Weights of a small GPT-style language model, trained from scratch on English Wikipedia.
Size: width 192, 3 heads of 64, MLP 768 GELU, vocabulary 8192, 10.5M parameters.
Architecture: LayerNorm before each block, learned positions, no biases in attention or MLP, tied embeddings.
Training: a variant of SOAP for these matrices, 3058 steps.
Each number is 128 + 32 x the weight over its row's rms, rounded and kept within 0 to 255. Layers, rows and columns count from 0. Numbers have three digits each. The size before them is the row's rms in percent of the matrix's.

# layer 7 attention value, 192x192, rms 0.132, rows 128-191, columns 128-191
113:108112167176138142191147134079132089095111096152192152159139133143154130056108124160129129177136088172143110179136082151113115146140170154170109136143162102148176099077119149134075201125137142
096:113140100129118083159147164136109177106075154150163169134122167114150149126133157086109158112121168133103086106182117087114095072175127144087037144115156106120154123124152174190126166108085177
104:090129104135137173093107139162112121143065160109110148089150122162132103190143134123080154046158144158113075153174130104082110107137168149108143092164133106122171151122068123141167150101115155
101:117081138158119139086113249116108094118088149081148128125168122183194129154110107095117102155151141194127084149128113121110112132098124087119139159142122121117137183140158127078079137131094092
100:122159119054126130147102142166170138098130160163073168120141121043150119113097122118132157137151168138142113108109096134196139170095076127113084125089124139132084077152154110164109083102065141
104:167101126132112177157104122155141137119089146119076151161117166165166130156163179111124164144157050158138125141147141128173150130095124076144181149136144149089110163177128118056077148091082062
108:104211117128175130129151114115094102144185167149147021095154130073114100143156130086152108095133155068148142125140112152163157107169086120144099123168113128133123158106117153174149096155133176
090:138169129140054213116065146098167111151066132108137153123111097135168154155141165126192173188196114124100064151121120111064142090142127120144179088171108091113110093109157124153140100162130121
121:133066153160072203118118141186103132081151108133110131120126179146150128159092118099096156102166146134104111071140109098153174127129124097121148101153095170103115161128135128146144194152084123
110:159105057157156078152190119200134103098176070106165150105175155128146177186130149148074139080048159093133109107128107133122140142123131078099062120125142145130137096130148157107150130112070073
106:085138125158080160139128123122111109102176160117128059162172187155086113125099147129080171085134105083151101153125136114145138104174135097061142098155172153128176157104134145114127141166106114
119:170091180146066082213136113108154078126061104100170151127141165185104130096111159194157082172159190145115152133112125135100106158085138164108127157077109066173192128139084139148154158104133164
102:125115122135156146108111146115154134195143120115133152123147100150201164162080051101148136136123103122201094126127120113103136132108198138136131040132103148153144110148146098092088093116147113
111:139099202107087149108129111115149112121046131155080114185125150139108090051139176108130045129117112136127128127148151099135156102112115162133128145101169107099119115134099106193181130174125130
109:139110110056141082149142114110127163096152138169135166179106107097098137188135146103111165119120075132099131129122102092139094081163143173105128144126156085133135080136132112121123194152109080
120:112133089093118053108122123142153119077146123157126103105156105116131144172115130148115184130149123185136072114191081139092125168130122112151092164075122120143157110159156123133137085107080154
100:125090152117151100144132144097133109156122122150149079165207137090183133109086146105111116119127143088116139171089039128129174121114135116121135149153114150133096126122113111114155166116140084
098:116148144143148169139158145167057108135143160131107106126148135161106153184129108070056167053098108069096104163146177093148122095185131151087122082130194117081155168155149127120101138156166114
116:104152078043166118130170146133156162133149148181128126154137083084094135116145123109086144085096145118147155128158126132154133155104132114174146188105111166089121139140086097177193058160070112
106:177139184128144132098113119088080137137153099117134135152083138121147156084177081118160063099114125132162114089124169133167098112115130217143145096143174146087117112114131110216074086088214164
115:116157139135082157073089073116128106145105106108125134165101141135179080007140172122167091167126106163122123129150119119123135198122101163143135119129163087108128170142091098130172146140155075
104:117082097222119115130068168076110141123140157111149143101126116111136094147123120089149059130144121124200150093129153158184101171063147125120154158149110126125144126113108148169130117113086145
106:133135086166061120126101128116162101120175125238120089136138147140123179083103134126212081127071145140146134093117124120090129163188157121129120124100149167097129105097126168170153161220162161
107:111127077117121109160148082084146112162102161187169138131120131099150151089165063142155138093094083170173136169133111181144125115122140165183089166141153124116106081100101124119130116153091130
110:093129097097139093128141147074185166147079173183130142155125106072117177109128110175111114119111136125097142142064109101202162117163144130142131148127081160067107151147136102174116081130168152
099:082138150093149091201152110100145118114142123131140117106108104117060113099131080207115162115146109082139052169139129170182096087156075138098104119192145110154142145095161131078112085102123111
105:186086141154111088152097118084132104092172126147076150175097203166165116115083118180110145144181149126144105114116098063179124202075128110086115176101103122070179117115082130111151152099189101
110:116142092139144092108123115146133172144145137125131109068093092126167064127141087143111125199155198149140181074136124155177100115116153122184158190114072143129153120095100145172167077159073156
112:155135145187123117098175145165074106101162130060111134090112180118131099154156106163141118160129121156141112124156133118115126123108132132086079127157163114150155133136130118119101182109108091
111:180077149128161096098126138155086109119130087051137129125114169152135110144126130187096134119156167154095133150143107155129114163152106167137110104118164065216168176128121098083098197107160079
118:147059088109132110166148092168129129073152097139158210138076150116071132176105153146098142116121125108089133108113144124128070162125188174102148114150101154117142075139097154131120168125158131
110:162082171116119136086089079101108153107182128095104130131120205115129106114160216107128106084154151097102071137094140057133137142144081128070128168166157077130086164132113127131160158089147088
120:084118119105176110102090111157156163122148139160093168111136150039154173180058117100098178112091101149162111108076139141101111118128133119148071101156151171166135069128107102128079146065127115
116:111095063070143109147135136127196127118148113191126185141089117098113131146122135168081208146119110125126091114164109139115117114105133135107142119088128128123070099181126108107184135077150092
125:147071113143083124136145156137136133115127100132069109169133171131215160086044136111120109148128179168105119107121140056121091152180162092121086112110109148159146115131147154109096225127142122
101:109128100035140053151112077160174112110173165166093110142079103151070104140136063129147122137123102123134074141159094092110101133101139146110080144101140143107095093197145117119113116102095119
118:107138124098168071129138134171116131110154091118173113052113110142024138202191125170095124121078162123121120111124130122133079119177097120149071131140150100146172128149135148044124132159113176
119:139153148102127007182140107163120103155124115186133110142102130156057147121127121164125165132118110117124097124139107090105075129208169160105094109139148081163200110169176141057109092153136138
108:118100055143165065098136154086145173173137143165095113096093085082154104152142122102117153135153172152147208075094159106130095160118192079148166209121053197092122149111125139118145138122141119
104:129147165113110136108172122138101147154117139075090092128114114105181112132104118112086118105107098087106135134115125124129215154099076153157195152127121111142105146135160085102130059111149082
114:141101095082166053150153065179129106073163099140191175128035116124080122156115150164092164151142135155116045118132090126100092122133114179129078149150127082160148124172103131039148156170122096
119:126094157162157117169105160116083160134092124168109125128152118053138116081152104112095111168156078132178169133159109178152161120118119130169158186133123147120113118137161039186141055064096102
121:126143077093136122143138184075149149119103132205126112146173083066101130090196146156111136103133134126138114123181105146183132109107128103151152181115098136081091090104142104189169070128130132
100:147109112115141089123194118143158119078194145193116156093165170118118172091078084136132161097040106143175156168110101103135179138134135093108113106107080152112129117092139143096075078122160122
109:153114172122078079097121133167139092095170131091132114091175144178132150189088130153085160089097094130136089125112104121086164160165063099111070109158120087136125100166131135059122150135119091
115:146185181119130076158131121105119119143127078139125114173140135163066133072092137132144028121096124092095122152108150126103119112167158163136139105103159077142123109105088126087150139152212138
113:086114091122201046126138160143147139159143189197173113103086095094098119159146051148117167144129116157162100129120117164186118094099139103121123185080115196111109128113150131132155089142098186
103:126122122093143027151138125134118102076163120189134170182058123107105076095111133160138147122163115146141091131140084146163164162092091132161155155129120048091131095134124084103130122119142128
101:080202183102124127148094083105118134107111125122118095127070114088118081088122105106221134099180147125185097159154125127142032128144081183102142120120175106174138135128134117143127066036131174
104:117166058098187107127128092122161124102149124155145114149093144139108098102198104165114145125113114099194147130154127176129184132174157117160133120117112179134084108112099108117131079158114116
109:150110166060177103141102107172104132133142107184112113131105129092127137096125124163090153100112102105108116119147094129144089154191107123105108091172189145180151113167113087086122117119114113
110:122120128164147094085141144116086113160079134088110108065110089120162118152119093106112151152207127161160131130148113141110109187073141139133127149093174133151160196133123132114158105106103155
112:114146161111128168193180108103141113145128145141112158170139093061093097074141130129146117117115152123098141165125138162133133118158136151128115108118123110134072067094120134206122100101138130
115:093124067132094180066149120181121067110114117170132165149161082121108114200163110152140153082124118149133097199196080139144136107085158120157131150094112161106075126157081148153163109154128172
092:105125067097170114100136117145151135133202184156140115126103137102125096163178102101126166133126136086177180163146134168135164085136133078151221168169107167089100148108168117105123102169184174
115:093119086168238113120159168151101185167172136120126086104140090089246135171130086084054154091104127115179125091194093123127173132137098099161096130172125233155167150117126145140120119098080102
116:140137184195095162115110148118101143125170151109116096114126181197143129118134172069201042110149170099149120081125139127089150164123129104153126104173133104104156117109077140182161142143143175
104:123168115145107204135139153189142130133079141115143109139189078127140135162138095121134106066090077112133095161153184147138174079134115166086161107140203138094125109132126126146090095124124109
122:191111164110120153134128130103116145160103144132130189150141114101108102089156171127209109182113084128122183173127171137095133112063152168130159127113150084121137083099117088140128086111096082
105:175121159132094098127148134065080155196111145162096079132077120180107130087126146139131155128169082079150151094149106111141109119140123067094113156126166075085157173135086085073192099127064091
112:144151166126098111160120074109071111155105125151142091117143106162073151092122135123155069220146152104166174134118133126085110130110143157198139176055154127149106113114097174162156160186168171
104:096164090174149141103105131060131089173153137102111098119167077079155090132147117100164147057146115167115129164093121152095114152129135095181115154234082136160122098087093070125163133124117141
116:106164097153139172068123149111112107130145110064153080034219133107232088141094114129113122118132151170131131108104137130116187135120067099132097153124125154141127142165124092099149123084132118
106:133114137155111083090112134197118151086151120082135198133104171115143088150132084119135146162099161145079116102080154107164098149119147159132172102166130134123104105156176160158096148148116124
# layer 7 attention output (transposed), 192x192, rms 0.111, rows 128-191, columns 128-191
105:138123132114131118156128129147089145095118108058148094117082106156148166162152131093082075136078178162098070151147122133150144172089102089144136135135128138162157167158113154133116164152177115
105:128107115078073158122127140116177087125168150100075099121133137161171111173122084136135096194143096138161142157126115122119102128104109121147121075166161198143057163146038110086108102145206130
104:116151174193165122181131163113086131105107142176110105141080086145106132125131136118112082127126128126142160144143110121089108158112093081062109120132130098079157189146075110115070157166082134
106:158090146136169121139141081120133091151169097152145138118163087146121125158104165103132096110175173120089160198211069125130025094156190114155185076161169137097152159127078132133082129143117116
096:157149143102151158151099169125059199116105107058092147108080153132156161106123147145107121103162080123153120178114141115139118099115146124092162106166115145149205166120117085135119125191149163
106:142164178125146156106096129096115138073089134076134156136069123124048145105092132128129140162198157070157146132092097061116109091088160154136143144090140154096176051106105099150131094170090128
101:145116137083124168118145144145171201113109097146115129137110122129106194149149102142163144086119098119180103055158153081179134140109162070104114132126063133167098136155139168077128172148174169
095:106118159129111088108101071089171101092202106112084091153130136149124109164101156114037043119100145151148065146127140129175139134158184093148108181098155103163125147117098124127133193166110105
116:122128136113194110130189152146107120148103204151145127128161136110115090112165145136114054164170114071102065131181169168156085129167166099102120142093141124111100102093143148118105193119156150
110:147112141103132161107084068141114139106090171063104180182117195143183077140183133066162149210114130118147091166158205128084107083099127192192137139143189116130170165136172133122177111146130142
102:149131152114122167167145074150139163155086194166095102126129094093133107085133151139153088108111174090085183063141143144084127165135153169156141137092159179081077131139147144159114107143127172
126:135088158104164113130137090151102128172131127117110120143088122122165156158095092131124136110091171132095113207133127127112139119034125123097092159145142123124090128067061063130140110079181136
091:133151098142139110110130124104069137130150062173067139128154137106076120108120179107117134144123185138124121198078126122082143130139125127161146155148133113136149133141097125105130144167166210
098:088109195098127178134151129120113142124132128080126193132058119203101126116120098184182171143180109144109115101124144181093187197179095050055081148184115135131127123171110092063083168106124178
110:158102156161093139133115092110160186128128142123113080182109126186126148110179122170141107155161126135099100140097152144075181100082148119131147185147121140107087157148143103125109104098148166
117:133109111162157158118089134154145087088134156087109191093152153112139150132104134117103161153146129138143083156167165115126097128117151141076143147185143176117114144197172191187084107158143100
103:174104146141115117149149131108163204183114084186158173072106113171151129123126106159138106113164180120089090137199131125114178169145067178139130093151117073177089135094122137159135105079142193
097:111114119097084168121105150129173100098111083108158101089093103169120094070204129181119155058133202071195085072222118083137126137140177055180173143159095175108134133154181139091119103150089148
100:144126136183117125102158168104140140132110104162131111140140151112115160139102136176144191158128113076121165088095081144202129140130123173134129121183165185167116098179149149136147145134150130
104:084127119089121165180134099107154068181125066099133138080174154107092109114146123116089153129089156108149193110117111168109208158177101067123119176094112187185130117160129107078165168130178086
108:137185109134099096137150139178144115093157101131140055104115162101047158175068128127149163125120115154122201169135124161159148122091124075158113096149100136129124057141145128088161104129090131
109:168176152080153119094155069178122116128132034166128175164108124109128171099087150148172100132107184087105132094121089164104186120163148130135123159150160167118155097143182101147113124149179075
102:113157122128101059123109149176132121113115122141157132112148100165090083146212145110059122087093099101118119167123103114164102097188137146133133156118112104137087139147121156169131121070169120
103:143161157125096128165091154165104089105122071098192126131095116179111110109116121153122144161092160134115150093108126089152143157105132101126136129104166131189137127172098133099130164160155109
106:151095114155030105120145098062144108116151148151100102129084099166163185156127136062150100134102100145098165117136072103160160101146083194101165106122139112135166074159091122100170150112137106
103:156123123144135100201147121170126099122063135153131103145077135110145097154147067076169101127116155142162170122134184045137120064113118215154114138145060113187175120187173179149135107153123170
105:122140173082122091176191088156085109139055139094126125129185119159135116113177149120112124091126113108095162134120127104115138107129076164170138118189160084134064127152162118124155124166129150
114:070169201175152127179091171170090086062111094145099110150117157145173169106084102148160184164072120086110105088127122132100086122120122120078086105179101134125073162131096157179133184163154139
111:159185126105131109157118104093126090152158178063196105091087178114149110115162155182066164127094131085098122140084165171116114143184155110152159101052130147123090124113151170111153119168125126
116:180129144103136130106099113148158116147156159120126124099122162192141145117119148117065075199159088133108097157127194090087147126092105157107129176138091132101125129150127176158148077084150156
107:099121126116097131136176123133076140126100173127125160126117092165153067145144147108131100109121071122126117113110154104129192106083135064142136144132118110134110139133131098163168140138113053
111:198122163178128090141169086071146138153133132084151087100160129107126144114118139136171083124171099087099125155138072139098198118109113156212115171035162130135134105134179105109102077081114126
127:106180059134109143104127109130103142134128122119125149135053076130112140141191149096133070138107138125114149161066113170136154136118117071120093135084118131149169133146206083114156099152154174
110:051186048112141151090132100102103097186114152096135076143178100128097102155138120078119082175172100189191123159091149111159171136104096142166138097118132157120255119136100149129120162121154150
120:112161146132183130148160098097127129099115176189099118113160096130119088153135144153103168166125118118152123162120120101081152106121097143130167127172093102151116147181045156181132047131138157
104:069127137188129107131153159107119107100065098062143140110185117133108200121103115111139134106143159110225177107110155176119066143144148130141172111197152155098111104163102152133137108078140141
116:145117111137169157149088146125139123131117146132173169124127137116205144133176076099140136184095119131141105124141098089096135136082170104123137132130120099095104161175152168176140138073172119
109:137155149115093122144121155134115189086120179106097144106149115155141152086157078129125134152078124148186095130161132044127082137117116079156107135138111160103097147161083153179075098173111165
103:149171192131129145141095108094065131145099093159095193198168120097137164161089093147159136194137099067097074099105109141117131166154081177115091102113104119140115116119156104158111122089123109
097:151039156097024113136069136114188116129149153185177139105132166126144141134111191161151103127106140117107125132129169168102112114155118072138127115149161142102119134096131139137129172169042115
110:111153122129116123116165119053139111139118158080120070102166104104116148104168070077091058156156143114116173224143119069128090157093151087123146106052130147115065178168169144151151093124147117
115:163157175084103106099144072124098107187110092119168149129144145091160095215051146111154125110114121126129152114127089180150144136107111176136109114116152179129103125136088108076139199137145136
112:098123161155092127127145153180096111154051046109097113191063109161148136179143086165104161137138112185129130088151129174148170061151089180085157100117159142186139147194073195118065198087119141
105:126120090123113139124141103124109152104118157113155203106139071174130121123092128112058211132119139139144100098159163105157093131162099147133108141127112135131180143105174116162081115128134185
101:109065089159172162156132156097116147081128153165140111161070146138125123123129133117135165077160097131098085192157126123145111129164170132174210126095126091121101124149150116121116122138115216
108:085077134085113090102132141116209167138079126109169124108181068135140126113147081089142126125129162144129155086086117137140090149126125102140090092176138106166108131086123131166148077046126148
106:157103121131094219116092136134088129154126089058095147171140133136136088123068107129139155148146115117141144104165081096172080153156086147130105063145128190112110151134093158158149191111147121
099:079103181075018222119189202155123106139070134078115076115127110162146132169148120119127111143124094169126153197199133102139112081118116114152148137118116125155119156146148146153122111142134155
100:130181172084138121143091087163114133142128168139141123093169126091140151163089139181092187129079133144154223168102119080142136101054189062144067143155098104133087148204134113087117129145112173
118:148154155149118138124124152178096070143064144085125126149117120078131181130023150070152124099121115176096162108172128167148112089154150136118106107109082113160142098123107140086168129184104147
106:144133090180146173125106122133126140174103138099141133053097154170110108105192092147139116173085120198175115113137142108160095176076017107136099079121039113121116110160128125137132076175086205
108:162164103139080171151108034112121186141132081105125165101116151089125176190130138124112141148132088110159148169151148181067098196150171064141092108124104168102125125143098081120161103116123085
111:088126112126160131146104157125148236201111084099066068117110086150118117137096116169189112127084128104118100086116178075114115181124125156106096156157099170180137143119116167133143151132098153
113:131144131131172115108116153089097136160151128045148091162082152152091180143128106117192136146082092118137149169191137130144173128156215179110127120177153075107112123116112154172119153166104095
105:182141130129106188111143137156146120128090165137106199125209139162085111176137133122136106106110158159128078098090132094165139177112161170109146096097104160171131077147108090143122140118056046
105:176181170101131158107163159127114077161066124149128169097160161213093132110114134150177120120163165093125148141178102167082091128100137155111156079108046118061134143189123158078091164154149111
111:116120138112142154167184095128174110096123102187153148165130126125132139113141176142085141127107074132132123166123126093136160168128180061122106114061131156157124166178165153087185157088110088
109:121102113102106074162091096083134130162140116087134165141123158091098149100161137092063155140130164087174078141131120145101131118164161126154131105107118116154137077125099157074074169076096128
112:134172133150128119089117125145112134167167085103131123134079125136092091168090202167172162112114073152090081100057156127095109122131150151222123092113218124138125142107135058131144128088132166
100:113163182115145165072136150180122139157128088123122113101116105132130123120119122176110122203109102094103160164125138102092091167113140169162107151094122133172105139158160134148105096139112183
119:108130122115148135147110183147167139130173043121116136166116099157150177204112120114101072130087098153103158127124059143166172082159167128127148065134093105139066150119085096121098072067156101
107:123150152100129114107159198122124145125161069225186114200121097131145075140107181142102120073097130171117128135165105092113100145141078129117135104094121095156155132138177143142212152152129157
119:158134106111165100095167083149106059150176131167152150124137177100138212093153072086179136052157115137166086135146152196062153101155150123150101104087152092080162131124154196124152169160111137
107:085097132155129135195102131121095128137131146131111136166151141210164114103150219134120079097190113106110120139122137151097159142156149097113152140078144164126106109098094128114125095098112109
# layer 7 MLP up, 768x192, rms 0.168, rows 0-42, columns 128-191
082:143172141097067150172177136096122096130155164116123073141161062170143128101094138147128065143105154151155098140194159063144165146137144124177137087159150084118107117117168130101154096144068132
101:138106102151101123159072145107117141145138131078099120160128122079109176089067140133124176126148141160118166100104124162110068081128127105116137126074121074140207153120107120107105118121151127
105:146130142122099139138125066115141121123126155121108160169045138143108118161105073098163125128125170127152157141108167146131106120095164138166143094058132178145205177135081150165105103131165102
095:150159088129088118134115136118131103126133100120158171102092070116127179128113082117087152168135127152115112138176110124154202143112149228140143101179084126136214167126138087122133054132120126
086:162116162119117150125111075105129143151105098192155109119149159113162144050213136133104132167080135152142159141124129146089191131149086161134135167115109109150186117187170094122058120107160194
085:126085160161113151135119177187152109086134121093121109139129131069108105132134187116090176142158098109182135137195080083144115145136180119121122096142151153129128121167097139157108108092124132
100:133078085157137087138133126151164116112123160174082153177053162139156138141133098069155142098113131110116113090088126160124091140100117090199099132136077181116111157125102121152108091122113076
103:145090098113149127119114075086037148160106176113160085094132130091193135132093180059088120200123110119149145098115077128101085149116154132141158143122124129115123106166125096156126119099144123
109:114086142146190116126153138035120107137136158143106109079101086146113131194095139152102135124109128138131115152139153108062090085169127110166142115102111153166119141094155095137141144126134172
104:136124125073110106135141141157070194166078116154128065133115130144149184113176098112122098102087066150144125111179137134060085124151049091097118164166175131129171091135087066127146210098157128
093:157098183063100219136157103127134109142129162078131167174124084148084107164078129120102078106164132171179123139145164102163091113068169169128119124122083096170166096099143139114142141180105184
104:164130107099126067101060136139138167132135133232165178233124103155127148131173127140098131084173129163138167143146065137108123161059134092138169138136108149093144116096113131149078131140154121
089:077046122137112088114120108102155179173116128095086162134137152066133182124126056120207131083182076087151127133124125055086152204133142152145143124131131131101116060149106142147105152116146145
094:143152212124153111130136130092137170191127175100163178152143136095170130138154087128159086121156125118111099101192100131109125154121114130130061100082169120088132113153171122128056153086135121
100:162150144120162117125150136145157124181095127104108139063155142094113187105089097120085124182153110152192162150166181140137120168132097135115128094097144071118117120112135113154082055117121120
112:116152100100131102107084152084029094177060155096132103118142087188146060028119106153154095119148087128136136129114147144186147155172119099112146121084083132102115153160150131095135179146112132
110:118177169110093127145110087157127130143147147107109145104104148057168088155098134191138103102187122179139112129160078135115058107020089101115136061164079105168069125169106132150178142124096108
084:141089126163116110136105194123147181109132152150132154142126109081133119119172058164121139160134090096132106131143106134150146084140128132150138105128091154141176131106144143134131111148170089
080:132120151136128100127114114121096099155116208083181136173170146159139115077131117076164127120158160176149125122136138100112050203100144152140135129183143090140104102088137096102056089147124165
094:093065147160141069113181093087136153130082087144123124145150096112116120114151151131157076126148068125104127137131156143109119147132169104110189095112154112148099133107146146111052109103127171
099:116176118081147164122044147112119094101116137153195113104133125130177124105117114054191103103193122165158120094148082199147116130130125156141093122088126108122173087126121110104106108126041119
096:082141133121164146117123079108152167178139152093124121173110132136166136086178105065140154133069113112157099150133077129079115158111206108125116136131154201046135124163086166098099185141127147
094:145154124161087088109191136103119167120152111065135162185128105123121086145122124161148139136114138141192081126165086190126119092093072087089132151229164124090114162119100108118108150130166093
104:184056217113169100140120135051082135086094104154066117158137086095163148091144134169126108141102108133119100154142084121092144108152096095099104118145103190137104142142111113136146116077157119
077:140125178057133107185194101058175152142092045160164155162168133128105156149130128181111128103168103104138143111169155143108158148125106103116113112141114056165183122127175123128139091103130155
110:199134118204123101127108092126055145163146141071093164183116108121098123148127111126138143079156125124144165058149158096158123121140147180050144144140080121087224126082143144164159088152113161
114:060093082089119135120080112132099177169137157123170075139108151088145139145166114161090023095097111120139148194154170143071137128152101111067122097109114119162112174134092097078127136125148164
096:078134184119140121098094176113116109181126123135147130100151141221154133117175080198113110193120111094155143133169141152158131110187102145113108148095165142141138181150177127093151154126142141
109:107142166113143171079083081100042139096160139176118118123162117131255160103113093133091097116150107128149094183125056121125112136143097101085132091132133109101091157102134090170128151127118144
100:153111123131114152109159149113084142118092101135099127129150115142144152171055124128150104059113132111122120155151152043121093099115130136142134134104148066113146151138100111112148124164076075
089:109187110098110139128159145136061160161166128130157200164107173088148051099159112146072132073138108186164098164105121101150137087137069124141140139126114114178130137134094154201144164164144138
103:138084124157125133112119108071153177080102098110114110190146168081140149121132130150135168154151161114092141111121114144091136186130029142113089125158090126112182152192160148129131086126135182
096:078129178097121162121079111149066137115080147063158132138180080133153100139149133149135075242093059164127151130104111161146109190111112124107108104181125075157111152100110087119203093153124077
094:080080149120127132123142137096117127135103080139162095077064134136115110127119105129166155090146106168127108123127145175180151119171148107139148101150131060132139115115118157107094152114117133
070:116119135115153120149139116085080142144090158127109125181081197067114143112169094119103149100190144154089146121132123103173089145100119159111109138068067105157149082146141169094142135173097148
099:127157116131091137137078154137123140095183120145138127101116132140135091140054159115133120117105112124097103093078179119175084157110131125107166099071160081064141147149068108114112193112168096
105:166149133107139097157137093116069156119220126126154103092101101143100116140122140145174175099144112066121127095122148138186129083170159136092189098101148098162127123148131114152155130128126097
105:134102126106126153140157184134094128121112179148148170123119118088137082113164121148134121132155081157088148101115093065112149091112122138102143153147074083194095158137198178116155113140100130
096:134145164133184103101126076126130071169154128105149118105138113163114100134208103174125043209134115140168067105105111130149133063069191178113105096129098100086128143107185055174159099140182139
105:167139092209160165107136112125114136142147149119136099172108121051126057188212193158087135116085101120161128097113127099115086118116125111147093103163057135163143085088151148164176086137150154
097:108162125098084109048122145146087130134108120124112102134102161122153157117124069096212101130075124133123122174161067079164103151122121196188166127162136118123166111159167152132121137150149091
089:152139107144112098143133123084102082118138055197131092163130132139130100129111187171128127130076111191131112168106146120140139122174175167116111081158053066163149099132124171150141125075117142
097:134117129136166123122140128102067123142130109127250097159109157120108080123102122145082132110127113156141127147118140118128141163132171091156158129166049093131114176109111123129127088127133129
# layer 7 MLP down (transposed), 768x192, rms 0.125, rows 0-42, columns 128-191
091:116110114157164108133098182136146156177153065097135196206110129070146161142124158149136153160101131171135167163104106199099073167154135115151073153133159136146113124162080169093133180128136117
109:158100146160149121135080100138175124082129132131083212164168160112100137045158173049153135133123116161167163153131114103110104146110115169152090115121126164131128120101110100134149160141167105
093:107104151078200107108112142163099081134146126155208126166198138173073109163112155120136091138122117088128081134121105149120108122110106125174128122180042119134120175151082092141122141115115134
091:122099138175109116087130100085112125118155108137183124080102175152123073151125166098148138121074126152130192059131095111129126150121114157201088168098151188145122099097139149170117144147134133
093:105135079129106139103101144176145118079132141121151165143143098171093149187109138106091073118131087165176091182106161121108119096157103099114147062133144093086102140117091161147141110160115169
104:149132080105075127206132117153080140133080163130112059094093159116069187082138123096122180154181129179078103103126119077145105129151126087099105122054122153118087118137109147126123150155121128
084:042158170110155087105120127101157155136137106097160123110186107180109133115118201107159169119120144095143113155122106053180101132148115106142104124185114046193171138096091086133089144076060117
116:139152122106144141131150133138154136168135072102110157146108179096115162143098105117092141142112136136113171146062168096108095093145115079135138100145147021093130101076107147111108136093103058
101:135106127148143127124135132118122109166147114114134135113163104201164152153102162077127133162153147123128137129121099154121129152087138122162112174139088073090110165167142105175100106101073162
110:065120104076122126161105130132103115184159143140153148125093121130084138152164124145123159170133162096146128087126075086161100125183119084125109181127124120087139140155167116092106061141110162
100:093139145112134152136098144137131090119137045133137121103162104111110132138132158098124088137110172091104140113089100077108150146105150155128134069130087140125073109158062119085090160150110068
083:082184098130104133181117132153154078140074123148129046147166161129179119146133143111093131162122125066074111141114113139170114153124114124111150071148116213151117147151056171109182139112156120
098:113087141116142096185122165172154124185157122120161169150084083172144118115124160136115051126121164107170101115106137162140108134105138097159100094088227144169131174144142156125132133055144120
092:145105121140105123144094122136122071172118144176166153109168150112115104096114166123098100170166163089126169133085167135136135108138121170154173040180158193182123105122113141068139109129118093
101:079156104154153137092092184166154103108126102165161183166137172110075097113181124154162080101098182154086062114145111103091122113127191112176087148132156175122097141151097100143129147153103113
110:117167083168104148122159166083137076114172138103150135182115121118092110190097095122145162201154126147183172100068163198135157139105111149142114134093151179085157102116155087159144117088056133
118:099142119101177101146131044107143106127072144114146063099116156105110101157112108116116129157111178069112160180095115143176068067116182125162152125122122086115120117062117096131114125111114134
087:127088130129130147095106118126147095126131149130084113087144111074090142141085173142119114055135195172133203138082137091159115119120106134064133145099157147119117117170146136063114120087153116
088:117100147093116130159050143152130119118114084182057113127135119118090103142131108098102100126100136107113176142142132086159127027148085129111121134156176161105091111145088124173146168144130096
080:116130123143165085123089107208121143137160143139168115133159121091097132143095139092143146164125117074164120177114082125162126159101165183180145190043099155117130124124124117098147125168128077
104:159161122074185153193100126137145093103070141137159083119145168083180130114128144115059090162143141133090116099093087126179080079154105105138124190129122141092152109135115163227072131083117140
091:144091111092139086137123133124115143110119106121143137183134094106202105177110150168164151110095185076150116045147136086087099127145109128191149109186139129174156111100140141165146141137107135
090:105146149087190128198092109177179134114106185168137059196150126148142118130126125098110100075092122121095122155093092105141199099093080090088095094086120185197176117154076122131083104129123099
115:073090082129067116114120160123117201202145172126106076072104111106134112185102093121123110133103132125167143106120110161155158092121159151189102153149122126072111121078153137195140138125075142
082:069102061198111143125094136104160120134179161137109118128147152080138035117097136059134084176093121157147179166119080151103093097153187187180133106110178152069134141162076172065119173094099084
092:119096108175154129130108118182071144129186124158154106131148073110120099143107171183104100121083157046076107156175136162148099113099098147163091120090115120201139148151105130109108085121141103
107:092111098155114201069139118106122124120084110134142162113160107190111120144147150084104153126119136095148092116115072144102146102115112107136152069146128124131122120100167122090120159139075077
085:133139161100076118147177088081138121140160122123131182147057075076105142117077175076091128179150143158135131135051146108108138119083091119173140084145155075123163094134082154177117104089088135
109:178113139141148128137104166122127146111081146050094052150153112144106118121106085094079125123119129140138192151161121140123165119132205142104159065092133135123122116186102133119138122132149109
112:109167092157112064135159153088158090107132106105126135028107160138071080138145155127169131125060140085113089148094197158117145125086153202107175155112134089117125120171109096097126127105162162
089:108146109164192082109115179104146100095166112156088161107142119099088082093121121169129131163175111132105131165032119138126141070126108152137127068109164154123132135151160141065107114152182133
085:129158156145106099130175187097102139113132119129064083110090185119067164162144144104111142121164093167102126164118116111131190126147155108104109155120158154183155088085111067073128172097127114
094:092081076142157174135171083175160050144136071151124145147125142166043096106099153137112142062226201054103130191154124150186190133105092139128147141133119173121179112193153193123135129131126096
098:128178153162124138123112078151105146164120130132113112142172103149084140149078154134139058172053201082175173142106155182094118122142103148139130112090165192181117105174130146156112116158078155
063:126108149092145137127160103201144118119135111078106205131141056191144123150144112086083086179177156101133119157154165085175181139154106110193088121162124181155156115135147101170125113077131163
096:098146163122093132154167127138113166136121146146114073111136078153145183177142148142188151112103119134077157147150183124138123081096126101120108172143063089140121102107155145138173112076106211
101:164102092131095151124119130096145129084090151126163078150134099119173089103113140153100092127114130142141122116098138074151078130122066099168127126169132153116160142120139142040108075041116072
113:171091133095079135163120140139143089129201142120122106144169084163070115131071203118160114176134127113164142116123105179145136109083107163136125096182184155142124116144053122106136157090144133
080:164110160129177117171087066114164061150119124148086137145101101140137121136058131091037133123159152146133108140140151124159095128175133142099068161115111089123153078115116090089142146103147141
085:115086109155144125096151160129149135094153153162151112106218193125164157081129131078099120138105130113159145167143102111172172180077124145121129136125201180137188152128150138133110115137129131
103:135083133119105129161138062136126127149125131135176104121176143138134097111119130114146091133099109114133098107152093178110100164121139127115171136104145156122119145079096174170130148228142124
090:133147132158147138099147177182116150111137125160144094164114156145141118079107110088137080128134178094153168168098090129099130141063139095180126127084171171124111134181136122150115143172112122
087:110136104121149097160117157121120099101111143132148085154166109150090140159187094155070153168132134184131161135101103128086101134154120118129112149086166203156131156173187131158165105137138131